Part of a small language model's weights: a variant of SOAP for these matrices.
Each number is 500 + 40 x the weight over its row's rms, rounded and kept within 0 to 999. Layers, rows and columns count from 0. Numbers have three digits each. The size before them is the row's rms in percent of the matrix's.

# layer 9 MLP up, 256x256, rms 0.162, rows 109-217, columns 0-127
095:415392532498532487548508459461518455546456442540424466497601523516521462527524569520499451562423504525500554432521483478523591474498483498556522488579467450455475525494508497535526565461582415478460459550482468459462459488532483547546534556543457449526493459467463484559500467562569425563467523530480529545495505514555547456467470515481523515524439547477443562491516484500413515488524
109:471586493478542443472491477464483492488503475477601491537478507514540439492571466469489458474478479471518437523529490528512493567451531498507518465468514527468533498495565498457527496509459468506411417473592457547482468438451486555609501551533442545500476457522530499565535450512437471519572509531519503504502527480469480487580427558513504502514559489422552494555507486472525529489527
099:458513453519530519461526473602523548464488493482476514515453529512466458500507539493472436502479482514496427581516457475428511488446476494510551481441453507491464518512428554481526549464490545475513448505500461547494466469501518451521506434443532507467528452393467538481533477513508485453472549452511494539515582546531501513461528502433522483479489566488489451486524566466535460500504
101:505524500511494399500510490481615457530490492482476545551453494523488470471493554573445525494559506509529535519502531485476476402469490491462543493508454487474444511568535564513471566425525570487416452573524520492492482525435454498466477552429507535478471531441511452560507421505527497451464536473546514483451551525514494521449514536500509533481511438493529448513518496443557539614472
104:480524461478557507475385513530446478519480469452478510450382546524526517486530484464496557486500549503443428506487421580402510515556580403526516489516398517604527502488488442470422511457451512462456474480506544522466538523514519487472444545514497485509523469532502496437445489545538537493517446523541465517433484541496498567516479489498485504500500471433481498604500514498474462548519
097:524545521470463500475530545510498542483509475429517500621499540509504412505480444530447460441452544485550520541473435465475520495534503515460466500494464436473471518455574462499592424493465479527535500544571552482424486441501528535563518517519431502512415511535431504522486588462440525469502435483461528531526459497464493491553488586536543491407507545504495488535456485536519466562480
095:582485521560538504423420510519497477449517481542497448520546508512446496480510474431486461508526511562518500532637478424524473477438514448591495519520490466575403531530469463553466515583512443499444473443416478504506501490473555555493529494526497513490462482558471509527516540539528499438544471504510491489462549536505464481493523490516498551480513497478474506541558564424454515503497
103:487519520504476441489516544452500511507492520529449525464480488474554483543496561407470487518466507567490534462607550430501583462520518472463516571438485490498452566525477604493488500485494508478517560463505500500488471446508487469519509505458500408429496498482532485560494494438423471459470481542554463483510459501488543519491469499511533490536428514513522535534521503506405556551486
099:537558476512575505531504445484505528549508487496474466456521482586499493479477482502488499456421498567541483466492507500451520494476526510520495474532429561513568565515491510531593512498525547529519493452511461538477570494442515533487456470482442533493507501500549464544529429465501538452588492535529534537504353470483523527529491473428535540490460519490479515577540592512548474547502
101:472476523518568544497513477526504592616547554487488493477507483503581488460519567399530489531440430413521473547564473430466550492458558535514538506468477440539536471476476469503508490518510460484517500481442542512471478508506552497528543527559534525574445512525511463523522505483506623506540507571478505457449483511451555388438528493527499496495479481533569544455457487462551560511467
103:482481552493498558466466488493494510536497508502471448497533495542446524477569487474440499461488467523485515462522512496507549541486488592491526581508474443516511475509513497579558402543489395411364524502475542510458485466439444461573528445501496449517449537532426504581521563484555512542396450559505517546504469532528577507481550530497521506581506481440415496504457398547546496505499
102:512473488483522538527504482410481477520493410499526480499550516504467492516533439492487484543564494510466486436486490487550435615478501489512510493480509472465500451516514476537526540510486503534529505555480480549473539538480454508635428510445553465485488545528407471514462441524584439414436583537536492541403468572397500516441487548490506492474515491503493472516546495468517494499548
099:426558510487612498467479544542507471533439437506482493469485631528490539513486461552457483539546540489448483452482493466500478450450481555505527471526470560488499487458487571454518402494563508515519487446553479581496508527541499429532504518464499516591497427480513488510492514480469397544498443510481542456525542558477507517516469472573438511502508528499504524523533431498490478518468
101:449530530543462491519517401493499481479484474518445435470495500507541567484492470645453501506499512413453534459500529512473494490515494519458506540478418552498517496475532460466440486590511504517460499492493502482458528459499476478530461584505466404509567531444558489489494484476529511471491523493508526518520462498478531535576485506526528458541452392522474492552528460510519471527441
098:484483487552496531522491510489539497510470505535537540460462487492573494523465452485517508560539511480456512576524486513479550483529517550503470543520498497461556450505495534590499544404514506510499478559528581555537469503552577482522512458540514589449507558515553459516493535462526461490501486482526473436459531521501536610597440508456533580536463474513540498417438565503506465474462
098:451495497525496431608377576642519537480441500604479486506538481505524511560524476474504489513477531457632444472511506511464448468501515437532506493485549528501486483505490528546469496455488443449457522482552409529476465483535527497458526470515536520508482453505479504466490546577522458455531539516464502510457498520509508520502480491488557523463497474479578468507546468513493511552563
096:462526461427477533488448525496516478462478512419540478489436443465455487516495541512542468452545426539482486461427475507522452566576490534401596546540555458520470455551548524423580488469475403490534500497514455505430470470508495523521462498486510429472519516547438563525462525518499509475472537426508466458525503474478555517571508405499578366498507544544434540511474466538514512489461
099:500526506453486414523536495454659494471543504525540495470496483500419515522446475439523515525424541500509495528486456491511475520489460583523540501445523510499469447442513562498501462538511562471480465532511482518526558558478504558558451494529505478431452493489509496462459527530521498617456524503546498461517479493510509565582624420490433508555575455505452464502515453401606518525487
089:536529493500455495510435493497532569559541461517534412465445500489519506485550482467516523518598502460536515565531539518510455534481462515501483434492421480402493493484503528543571483447499484503437443462473500544528526472499475521555466502460490471483517426466449507462448439416532487412480475576482461522467492536495513447459511513478438473533509497453449489515593465532508551488460
097:507499509471466500541498557492543491499459479512499511452495596541485399492505504464549529492495547485473577581497410517441474478621462470581511525490477425506501516427498423419548522546500496551488491536473549522483523554433508574562539528461514516563486510477494436537542575469464543451574524562527535572518571514518500494539511486513504511503480461499517559514469534443561535493550
097:541458507432494581445518513438516408515461517492504522481513416469518533418449552471549525543499512507494526544542540470516542486488540495435562494583477534538472485567473526560523495464528546447533509483445515533538511454506500524545462555469422495496499547477500474452586500457487521469513518533556534455491484521484552485476497487487519495454583590531584526600451434477510504510536
093:491560494445496515542481357516532492566438468536499487571553515523484528542527514542511508497607568473464499460521542430465480505545492537487461399522475510486481519570545548501481593454493499486516521487524504455541441522449421542539514493443532462501532478511544435531465509520585506489535478499525502526472469510538488505489529509464504515529472590485511505459538501501472554441489
102:520475413522535490482479487473465522432482477564484454466474461579444606474438492481508487512506505532490604541501527515551561538463434432467482487492450501534488480507476512536527581473518489507503531485514592462513511499560489462506539546576496562510503508538553523514371496491467483459466579528541493484494529547618492527554463560476498472444500527486523449506485550452537479504560
097:584488490545459442528487402512487526502498475519484506541441482472470505503542501560564488553469488510501546478566603505566554510447430502515499556458472512594585560496531499518461490514522558478520468449490556557475471517519491531479538524513457500449550505581519498493532557545404468425522447562579481473525462527506493438533502464513495525523470489460434455532530545455492492422552
101:525572495496492435559530494566529546502510501528585555518506493465444529470521429551512421483455535510504571615476522488491440511506485524462492523437483497445516519455511404461529541509441535525452564475533471444490515476490574509536538546470388437505453470571487479574471521508534549489570480515448534511528533479514496536435499461509477507423539487524481525519566542522536479507526
104:550430458462537556444558523596496581498501571499463519543442497537500545531487500553589476487508455514471525504468448499527453544537502474483498473444482504529539478461493472506494478504605447501551577435549463520538509521415497511446513511515545505501484552461476471512482556469536530472500502513529481536444508496463484450516528508506456537590532570528470462474478481508539453386553
096:488587458477472442534478562456509484495476478566507410556546420446504427503479483559492509485459495535492523510498549545596512539502471469488485550564531449529475488482437520478499500472497579568500559549504480521475425578471569502521487586498500563516465476514496505415522477509468566554510536486466490486490478492481510410475501521453461529528491467496495466455517460464451516491434
098:543472511419516517470539519497521479463470552515506478465472514609530518462508460494461534540446486500470447531486539533490528546447496466480520513485430506551521559571495461515450527518484505480458473486528487440544500492419468549513420531461608421445460480494550508523477495500518464508464451437521489504492512553445464617515562420507471448496497527461574503495462439510493489567488
100:530517519533507548506418544517467535571512542481516407531518540472515533526488466469449500486496541475473544438355511458552493495532401491509476500548435525481528472545498407528519501515484562558532488483512540527468456527547460499505446494456565484516494481449468480425512491485476488475480583419434476415470562478522498454444471508495518467504525520503476516549438487565568429487520
105:509478485487433544516557476565508503513498516478505526459422500492517458483502572456451470515488487558529550514531539529490566452485522484416528468554450362478462427558502508481508529465513409442487447524519552511410500548549441510530589486505570512448441531479501522457527468477490480435578471468455489477546546535485451461523427561457490517507427515514578546559482498515525554458455
100:471516589477535476565475505531437459525456489456519491537520540540460474453443405506501431483477475534477461526526510494509501492513581460477489561532526559515549481515499492492472436524562490421471522545527546545442520453568481572526442564535499540505447437514489460536518460547464441486528513533466619501539491526457501521477539532513517452537493441448539486541482549541416556520466
098:490493537531507490403470521505481476555476524466498470520518502538488512516520437500487537457507536501493545474542501471483533394539524529529487495518487488433492563462449489564496447452458512510501468501573523520558540484475500531564507551493580472486567567401455482529512463536436485516506558446567483491542529456544429481527519510531514495580492542495502470524515507463516553524456
091:477513525530479472517493587538503505487426474487541465503563443503507523495434466526529540497563515461434487521516545596540563456492488579477444427500522395501557528526449450488508501529501532455503522507538500485548478525407604474525448595470529492536581456466440541525471497482497488472480468518470538487529481481508495581515489460438475561561505488575504492508470505487502432542537
102:500527476512534520516513504488471505567461565530443495499464480516559512409497593469535458607503510497552549484537450551448527476525527501563546555503554502571495483442566526472444478443585523511557408567520538516500545514459430525546512460530508494517479548392507457498518507531450579490502519512468497517518446435522548474452529454514451516484395486510563472462423528487524449452491
095:542476482483504508418482491535397474505423488514473472547567437526479475494490438530450462504532518437414510522461508450486488474543488514491526466543511505560503551443502477506470521510434485457476461547510521439500411452528521497501484490364481443449521518465573430498440494448474516479423532482493529492439491500436391514572507428483461419478509534486482451520433537437491451539440
110:521441538507487561569469538518537468507494434451515473498502518411397497549515442481556457536450529501495454471534555459540510508519476489465453507425470488457510501574479508545537471524573480516497521473500489497496566509455474501482453530511515478512512520547557512506501497459474554502505522490482534531520519511543530532573463491427431529552472561507570533502496510514517411529507
099:535509590498516561555441475531525545530483444481446438522497483529483461514442456505528511463552467429451496518514497441471541565470485450465502512475469547536429475504508451509453524482469579499501445527532530508545494557513495536483491509515491487440427485473516472461482505542485475476485485390426438494482490424455499486513499476458475493509504515540418493567482489479476497585508
091:456517466491483531444432436564466485518535420423496483470441512503517463500514451508503518488503492491462493509474498455444552582476508469560445512538475432424508495507457491486517452488483546493451567472465412456506477476507479474497466454481539468561471522599512454436497476530456521553482550457508536529486422542480488538549530508520547528455542503495499500535504633514531477504546
105:430433531500499464554517402548432476448507471507563567572454494506461503459456509474517448458436532464470525533475478552525502542521463528503452484502534429463479485495559483522476502509454501471515495584451524500451494450515424482468548525451453450550459540544471503548536556504428447417531446446573456520488452490463563518524515493433502493486443445525536495515516500483543501555481
101:471541528556530448536575537476446485536516493510518498556442522435458509514479532527497568532396505582507534477512533503532459472537489525512428548457519468570521557508530510467511482557496562447471448523505468498464469511536585493490461449475482516509500442464463429432400405510557483446456531535538495478534529572513501462548484536485519491465502529503480472474471458539490424517423
090:548530518530464519507453517445404499506441480454429537404491534528412536474530514520529528571494487471492477475532498458482543471502498483541476497504488498463469497537496463443474564520456481595517507423475488505389530494527492543477437552498471507541528411446479566544428541521491445583474478486516527478453450564461513457473565530498549441547458483439520365529547493472499529536497
099:550466435568432508581522499459454469487514527483488527458421548522535422472480480529572548468430475519574534461464451467404505518514493521529434508465487523487503461466550464482567557438578433484473538516520498529452493476492506498491528479485529567493571483444509452483594585453564531477462478508562438455502479480538512473501521474401502441513467514533557453439509449509511474519499
102:496416478454543505482551543513554483478510537514528492455543525547491481461524495508501485572561507482486515454502520507474503496541557536520561503525429493462604506459432453435532476508479483556522529552494508510529575520504555521546483444490549509453498518571491517492486518514525553560492487510582486491495577547469444511556498475499466433543567483473477487504424441523444500479495
099:513430510469512444533515483570474520419562457494522500579491483509484550492445411469567487490490504452544437505484489484469509484472505465534484474538499556473524489499542488499474509512497509486514504440506500455604455454442453566430416499460535506539455454509490470458517510507608477535568503501542439507546547554519535559542515419512552544491468468490528517532474504531565538557504
103:484479549440504520503470519474500544471452512481498498514475487525477422468511518511475460494405500425506513487423504532458509479429589505505519576513496399555543527502511498471532529521479460452474541522450510513511485465539517405491502491573537503419587480539547510495498485470502547484518479523559542542552505521479489485515459569426477560442500413429430560456500467517489505520487
087:547487486599518460525496490484496496556480478450507496449500459525518551504481521525528534481461483535482466587505507536473512568494504437485512532411462520493424497476455511496442501547491464474477513557517482415565450526451539512551505482574588421534482470486521461459540428407481569420483394585479522453441580452542590464474498506506458460505547466505522496502438456359521482530590
099:496488500517521463473472504582486565527519562450512510539551517526483484466539543529480539491470524434560470493495543569528538497536554523450478527462507560427518529476527483428432443524453460524454560519503509509521458548529508462494576538530473485508616456460438469475529543475419568408583458532551467568401564514470559425523535526547454486597481489500513485490509505522487476485495
096:537545454542516448499501526546555451481458516521552491429459415515490438519462506549485474528494449458462630444547524452537483503478459508554471489497495481474464515549591534421629533507494537530505524476459495581403544514592447523572451519489495533518495496509521481484502568510498540500476500534475551497589506460453521532506409413519479469462463447488539506451498523561550545489470
101:497574523530513496492538549513468493446466517485513469545527469493509547463489502497559490498520439501495506514522461446537437490532524546478553497552475489414493549551400455509491442485477464448511525492511498406484511526500504534512523466413534482504487521499456560480483497451515440427543534500535427507477514533483488562453540581488584502543497530485524497507482454543473504509489
100:469482464467483434494469486531471483506456535578467485544605505462395399486439471474551533509449501513503526545502483499463568489526519486523556486434508549520531473475523527415516545529555507461497434484508469547466513502522522558529554469466454530473520423506500493591460515476522498567568469436640456531528580507493580535479513505471506421604535612517587506473515529511516467471456
109:450443562495512489494479527436461452482455505485481464522504500542541530523526488509416480527479465474503512481449595520502398574480474438553503544519509507531564476480482504564488558496493379513455531524540455480508522523547515496523540470507452504591567459443513560625486540512538483442479511519532478483502457517490573490488468442548482437512455481492483488536468546492496558507497
098:477508500523432510467491497500531500481533461532490397500459595552562512518545555554501509527437493542528514481513480527428464508444466551454575538455413555491516532511484510525450528504518520525500462478516463503543506552399543492535523491476483450514550542504574445502460525570532490504493491482452492495453437526519513445491443510561533490512505495548518484433536474525452548612438
109:549465500489521441504546510507437450499473554473546516548553465449438443538497520456468521499431459541366488453500480519496479505482510466495446419513507545543434461461520525433484490526475552425536413486503592547466484450452530525476477518383458531449456529490525550472502531421553521560476523501511490496530531498580608510513528530496452568511576504554466515481491492501469557513468
104:372487548495501490514473499582483498500510463488521497481434577478491479432481508536453484528419505529484475498572531447531538472531421497471541528449475518466483505456488520499509548513521514493463481566579519469469493518483490494538502538456538471500498498515500538510514547496428551465415488500572500441463503540504483465497450500435502436461548519454528470575560486488529504489525
102:496476519510526533501515540465532471463515522484466519556558496520514511421521512483456538475553497465504516504494476494482478570507512487524551559456462450439414528399524565547483520497474521457517449484472466468468507516436475512502507484524541481524508445506477486453559546528509522484511513535519491530448543410477467484452550487506507497440521538413518418597485554537526482585438
096:500446518535496523531582556508492488535508469512557402455510502457511540522525502477519506520382510547489493503497544420562481459511529453550451556502562551491473461419463483498519556519504491513430575544481463488549589443430480459457474492441497522456424489526509485508459490522468539522520485487520604534530479491558550453561520536568556506456511500451528421500530494478447523483482
091:563473458524460453480573448536515459570493526568507579455505529506480513441443474499515458446476416511469555446542519494552460496468466541471516541552527589532576499479548440479454463480555507441520512539470584596518497491524517418506539508513536510508526495508581553452417503465489463539480514480527490539531527539502523398496533572528487523514508516495519494536561446506414496504606
102:413521482391512562464498465602513434474458543445467489491463533464490488538501496454499447535473534439507509419553503497460526472540535571487401548523448515497463502537482517502508496511495430548451496511513492487537515415486459531515560480497482415505481481455474494505525498507517509401495487523570485506576540498550517507454512481430489521629509447486443516561514525544488480451466
121:506546540496561484457478521498475597558516473495522449536442500498446578523448504495506506481505491610428505574473501591501535559501486562507533458520521468573431476486468568477543536440447466506520608492551481505475531498564419503431481546550527540515487505478499522485508485566478475563540479547463519547507486476512501519487499515489514467572469534458536496493559539508492516449503
097:487478537600506510551532548542525396471494494447527477433436512472515534427514437548535520435456502441462465499583442506464456440479490543573528417564471505530594528477498491432522538494512484539495552504498529483495450555415513517513542531505472516594505533472422432519455450441489524427465516509500479511511457489411475550467558489436526451471507459458435459495551454471502531514490
103:593553509498555435501523421502488473463421533505489540487486550519549495492509519456546484525509436455505474445474498575487514560543445440442424544498502568522475465556499530567436437476542504420462535528542544511448596470544551540558531457526515467561509500416496441511488502544529489471476476485508505532501440570501519531542535532539473603541485479522465429498464477542501513507465
092:566556470507525442480504518511451520468441483510508524481466582487574498507512484503499512471536550481535539522531512501578483495548551491470475509593455506515522528459542420449483445556547549493489597462582537539549499509474476488436537485516529570510452489464496456507555576459533510547515467451453431475503500440506538466511468499457445518502526560494534485525495494479510512553459
103:514554477496485464472478497484467499459495493539450481527436471442426478454497414521557537463389520478509539518499514532563420456473512489510522470505450429481520481506535470437513505596448440477469475550538488486477600498473554542476465536486490457583553550481502471415530517473499488488537476435562565556523482534548561473559546525488503463431506459525470402578547520469537504513496
093:493485411527509492497464525503471575448470497464517544518586522501522493476512525491591516511470525505587514514416454481555500458470524480532537516495469529508525554497431561481503531521388508489531418532515470500442462475517469457512510496556552456506505541534515468447556519447561518439480520524497529493432467485470467470528514512526530460550481522506516552513495546514468487459505
105:499535476515461535488485542490517496472440444422579566502546448500486511446458503501484565471487507527452523499523471419517528496439535494516475533437443559529512441565526490507548519506541520527473442532422568472441464497547517503527528508556555540524452439439480442543508486476474474495538538560544456520494491486530517486492449485472549529476553540542484508593545496500548434529560
102:516520526537495518541544482456538519491530549552435494477485588521489426510451532548499576550510490479504491490444486480511502474425426540388543579428523503533608522553508511479539535599492550469522433526548547472515528551523544504525485517433474521523496487483484508522434524436460484497515555570436521487523504498462418434599532543532442510475503485477527504490456457521544508477468
094:455546534483522472470488503450423465440537538457467485407475536421515484629470578454465430509494507450491470507522556480497484534530480438418473543402506567472505457472476540447491489465489527494481487516527449451524445488489525413451473512542528477444389551520490517435528464536495500469543482463529566470495507454549474484497483503481494439528494541415499533497509562557529508499453
093:456489498504511470494477543443451493552501474568541497574482535474501429548453464543489454477515465571472438530519500478522528517488512495494561446488501442440473525530484493505502495477551589486477471519538487517406513534525515529468486531471484504507539572523466526524517627518531501539525506472514567459435465544514464465492519436587472452491510494540469567578492557549481524511498
097:579505525496497501538460442508503447481485471505533493470442488501496464494500468486478537489529451468458553366530464510555451486478472516456483445466524504451470573557583451527507488521452492520479490482565535444500536460526498507448530410484495521496477536543594522533512540475454511465455491515507500501513528474502518503484489521494559526546479494475520495480520484510492619535482
093:443479511489479603514519586533444525466491505452546516565578465522493487473504485457564455424480552511505467456532396538528487472443531491551515503459514540478578522505527452493510477482518509481496419511497483490497483487491571510522501442550526513548509415442473523556560527490566455523481495521498488417495452472452469556562503497469476444561504493496496501500537518480492510460432
101:496506504482507567520429448512499464487514516508494520553519486515565535562571541472566457446534410493486470506540609520499557548441596562499417546525439490502494441452530473484484503515382581498488519461467542497505557461496519489468503503509510537474455486562533475472483469467519440504504509509504546432520551468487476542419512530498516458447567477470521528504535480555493506560515
094:473547414492470542402540473438517497419475481487473519543494535428548454466444524508582476546493481530499501477529457489445539543486448471448444572535452476440434444444527544505497486429514504527457429454559485446489469533468517566512464500477453569564508575536554375521498478565538565489529576507543531471455486566474581544512551467496551462517574551546542435492564495473537510481494
099:471517478485541479531477536479488472611468509519534447527539474464424473481518492489519437475545462506497495486514520555522554576528552549478573494505548537518514536544473460548548489494484480465500523471517526460508512490549531481501436516505495469519497476500536518465478503480475465490485478476511596424539390623527451539510544508567472478538517503509524481487507482529533559444477
103:521470493535478439510463503482506508501451544533516463480525457545528552494541511458509577463544566447452534511550510490592434472505485436495484466458497584565525465542519477450413493482516530532494504462477552499509531467474509536462449514451510565502547508493483552478464489498486479489484557565560542439485503491503458476558575476436544559416457516472511487528557448484455472423452
104:460494502481521503473515505467559490509533525513462568449470453504547595558556406551482496484440489511457407489534511504511483568525528493463504492497520534449492499459552508559530496475505497481479460567482440558580464493491507467461490511522473532512403543425483502508532464524516431493502532502519518512523481498463493534525476445520534491468488479451451509493508478507583599493528
105:506488526497498500477453475496456548436441452429519459531563488458532443461517453522496436549421478584502463496532538520505555477541497500422499529458484531539480467505509492469545525536540489475473537438530558483410455460560448543578448463471484456501475433484554498522528510488471456591429498447467442480468504468510422528499483495492429473510470505528486557483489512511509474478516
104:489366444554499581526428548556484423514486533473480472527499535480483570475521576494508456495527419547495482467446509530566530539495468516530502452462506486547481494528480511499517507519456501482480474419475494501517538477556543600546534505472448516487443590535564450463591530472522487488516493475506447544531450438598537461482551554497494524479551485483571494511545509447489433527502
106:440433477552475495485513566524535518594519483451480536441590516536528532488483610473479441493509491467497446521500500560484509459500495515549465480522530484460436497503441508548571482610543468549472485480473534506558458521482517584531553495562475546528542543450518512511489514531464451425503504450514566467477429499476480498474563468484542422522505470539441563541485421508499493468477
097:451511447452512529546551523547526446526469500478565441482440536498617534471483477494484515518493520488522533431458542484546483512463551461541485484555523563495445460450488450534510459464530462495516477475530557505455508485549464454565521435484509534577506548508416491432482490515512521495469497538488494525510528463555458558510457476393421477419484452547529486511505529468508510494584
107:502510445473561496502515507506509470536498531552529474487473476552518504547441506501544478515453480535491496484447481529525493534547525465512478616484419546513579526513508480516489512556412543548405488520515511460557532530532556509553500512488464505517521536495433455501453476430505517522501520540545569492517504479509493449452439401509509430495517603479408529421504490543510526496479
098:412482450515546539499501554554475474463517468593479548518501549509605506531471529516499530550426532478488489496585450537517530592484515568435475528541582539436491520497544527492489565459481548371527453446481514520507495501530537533516516511527496472547494535480417450534450520492477514501479423559484503472515501503554476484584555503518473536483449487474513559500523519537466531492486
100:562547470534474467429528538410447454532530504501593527501482539460452542563497462537482453508577466459404454550473465515517489503473484444526577464577540467512503510493443489528492446474512425479543499456542569563487549528439493570470490522490456460457550459485444509502542420517513508522534448550499511523598487504575447473478520505493564518526496491534509462540479454523517503428564
105:432443483538505489469497538500505508565480593546459486505478477522539465426472512485527519525453534516496510449410543521555515484454474413495523427471473508558488544573475505556480485547480456478484535533465450522521483510447473585511518494503550473484538513533471509481431516550502418551483509510422565448506508499557534487521491526496520479539487507533475484461480530434494537470537
101:504513439431397433525487404449535445458502502484529554531583502491500534472571499480471482474492447489437477530509424417512526474567412516547453484523556555531514472436474481449490495471551485445452498496521571553501533516524506512449499473480447454490494389443472493480493516484523507503454460514536473516518467485448504569521475508559548530512419572543506498519499476540472594468513
112:594493448537449473588576451565521450474467508493511474490522484479533539520534504463562503467513476526463544615560449478491462493522541544478493488479474544497507470419535467530596546537503513559562472571509542542488587537509461473524530488496530561479501525459577494498479505536480498553480475464507474436470533503497597446554495479534465573485480467481485499438492478577567516522525
100:466626468509570517542533502460448542525542455454451521506401497548529517469478552474534491547459449532488484459509528513454537525504512524393559517602474487522434602479476465471528493539494524502538465443468529485529489540499446469541540499605556471518436489547526597459560480447560560453515507598513424442520461479524588487494541436540415505482487520499456517461440534489493517516527
099:483461454576442520422536369503454467552524484502578522485491503492459501454525477543448477496531515543526480526511549568482581506445461493408477551508496521470518500494465521475433482554547514489444546415510492446520536500474561506454487441500403462462441531515452482472505521486477512510493518489488501492500545510447430456478552503461442534524544484516549490476513466553429442477488
103:551527569479450525573554444491493503428474530450467526537473464462506473446501564471540530485485545481514516526578498549445511567538516440503445533572439517490533510512527432541520513459489490464448535494466441423566520553559492510544517446441467504512442513500525444461482417505518434532445478564544538505491491520498540541428499566503479429437484594499520480520490460438521537536432
102:473506527442511495472450507573495476493498502476524512497534535464544536513524513547452485459525541499423466515420546509508491478472553511453529534538491419526518538564500607525495540562456511445446483524500419482462487510514523470524452500443498457524564541506504468491480524522471548546494475484612510531461564512451501468534461542532433549562445494495539479502494458508458479622474
097:449464479506483471570532505515508519469486483419488455612482458522516550477476518486471482497475475515490519448470519508447489485539510519578494553529539499489492465469553510487560518494499448575418509511541482533487466476540452541507469490471413472453499477493479508475529517467470530515475449543524543517458479571549397463518470534474492535542523511504463483601472504512431543513538
110:519502513469496586566429500489478577508575468528511526433514485490505502515480541519542469572459542526479441543504475465560507535501462435524517486485536459513524562497404479488428497443521538517475520454546507580502476521482454494553531476525482452529563472502547431483531532518521452435489508428477491558581494518473495469542497596514455484502469434541462474501450533447458442496476
100:553486460451591440490433494622542402475518547575428554445497533547542474526563549522484484538457500500532504535457462514516542473467428496506569513541565491558507545529474490478442499521507440519514520582511464543532506521587550507511471555504538513496493552462462561491535461464478423468449490459545511563489518504524538514477516530452565533520524482498478479514504601478484511469521
103:531487456471502445519546461601508433451494493528446538469506533495497490567426484521481531503509487464538490526596528510555511475390502481419457513473532456548571499552514553489482469500482454541476468517487562432470488460515403508510526434509557539527562436549520449476526467560572480483469436440500497487477515478411500471523456524517433502455481559480504478520505536511479517485492
097:485473492593583533501505511473467517493492489561529520451550564534504477483598461519481530481484588450442523524529484475462470523431455408483525509470424460555527487526483505558504527447463473517523536475473532590486479450500432521591500517547514505544455518536478548373471483530524484533528508485562418509417525549559436497488473517510551489514496485544466503503482506444477513436495
107:479507494482562512514500470529457456505494496557522452539459434531491503467517566446485489527571556544514589497571476517508449528476540558485492479493570490525496471486472538481521484548494526515587508529448456521493454549442547450500559469449493449536549450539519511544518495461518498481469533604505519487546484477491512474480489444526440451460465540481454566475471475490460487442546
098:512524526436525484483526554551502550483501415493497527451529499528435537463414552537533540545460514471490535580536475459544508475465522562483559557494521472456545490482487512495482530488524520509515544469463516429522430534516422464454515465480480497491463479510421577422524552524487524528488468483452530555470421501460467482440459533651479522456474476567461432475487468470438489538577
105:450467528576491532492454580457427466478494467530522541466461493450487459473507510481451446490505477493491533525434480491462481508508515556439491496470539566501514498487448498439529526499556530466466498452463446500500464478590508461516503447475512487455533454537542529486514507489511513495499543522484546393486547475578530437480495530428464443597496478495503546465466587498472452522526
100:591471434573548496496495475492577448505541533493469459469487487585515504478485554467500512505534432536507536505502383530442498476485530534518535493443566427567553518537492475509481491516510497572437546506487508517467466459431488546506401481509486415571499523446490548470460434522480521461458476476478577470491476457491436506486465544563459484467517422481502472487444477563430468463446
106:476436526462489465514453531539533519522505471461525444463453495547504461494501517498504538497500462515536409610483525474417491531432528535455569518495501505553494402479455534462487461499480531492462532531540461495501501495534556601546522513484471464552402463507504488475526482521442436591527489475520440557469515456500485457508563492507496473517514459414518463453519501464496505474494
100:516599543576488484478531535533468520489498438560493455602511577513496486534498454511587475513537502615546565606524594495446474526501547489439478501541457522515496555484475496525500486541470511596461458488539554468489483463460482493506563528495507531514510455525510532531476445545476516488525538576460499474450577498573511503529530447428552461504500516504527477525550466518577409532464
097:481486490525500532494487456507471478454509492443549528514503452524536505562485525546449534525479560547501407570506471481564481489527480538523510483483450474558540501529525482479465502550414518537425547501563559477475524445483572519483477509518510624505535439476539487553451495514490531461508464534498522573474471555522523491478528468454478466517491547554482476408487465445442488580464
098:480471522488509493460521542551485435463513472466541508483493495433490576512467548422525489503492522532462511459527529485487440494456485515539432480519478498442497510506577529544483450515461513543513500446493479568520592445561585479460511530476447525494497474493519538439492528555428565499459503537458531514461464451505494516548516491545422438495563426516543525536525569487514463418488
098:523498587506512535516488466507525474583520395486432475470505490527488454461553514480507482577454451467440598524516513554549579476520516486591464463537489498528493547479513534476492538528482488445520565459497486448483461538500506491439544546483501526421574469533524450493446516496508491509510472505500522527504409492500503474519465517507490482582497497505527459454445558492497500481523
101:475508495487524597495510505489493486501473453460496468471476492522517547533545562557479522519488526577529416529455463602503478572497481447537496482500506510496499588526500486529488473494521439482511495496576487496491520464443519502483506510548517513518491564452474512474435552510528537491490487438531508457595544461435476485461501441548419526438433524476465449448561481484489509483497
107:535543524523484551506540489540528554561449511519607493419430465450482465487526518467474514571444471453493499518494597422502538482406486470560569519455500483488488484462496488516577505519467518528480591444546514520569451435457450467507491421506570487483471412564517498515489479392468541497466516528480432510472544482524472476515538516520555559472474452552526539492538521485549521477530
104:425525512510498527497501582508505603528474504526474432517533479455497483463600563375504542550484541523574481513507470474506499458525429537494512475520564463526566519519483506425481500454479506450501459565541463491464445562544490511556496476548472531439496516504534488573541481507519482485428499495487521528530456492499521523505441491492553435427576486509519475511431456476515519459479
101:540452532512577522507541571439508483488473472537441569564444516523578530448541521492564491432453547445507542518552533518446537478529492493572462512474486540500469492492501446439453501431491548532484474436471550539548496443504503549522498505533505511547468471477506550481556467543535496485587470469552507487509493499522552498515507483533410492441478502505455508457553468514481448505519
102:564474520529484559434505519466463542521448558477474559460485504508468534489502498428479497473431457555556478500456436479491492502528502490468460528463558508484455494494505543493497462505516522505520573458446516498463541554505488522493513493488445500535561503518507560466418507474538502476469556567498553476508496554495501448498437486448478447479461499503572413475516518465589604524494
100:448489442443467490462434533449476418486509507582493491441474494467472462507463480553512478510544475508403490483457509571529489466501516458469479452502459454477425471492561472446478504487531507526496512512528464498578548484457502518450512509519542451501553534512471542473536513540445521390467496537526553614468505524559511510483518478556482475499521559483553490493531538482447488535590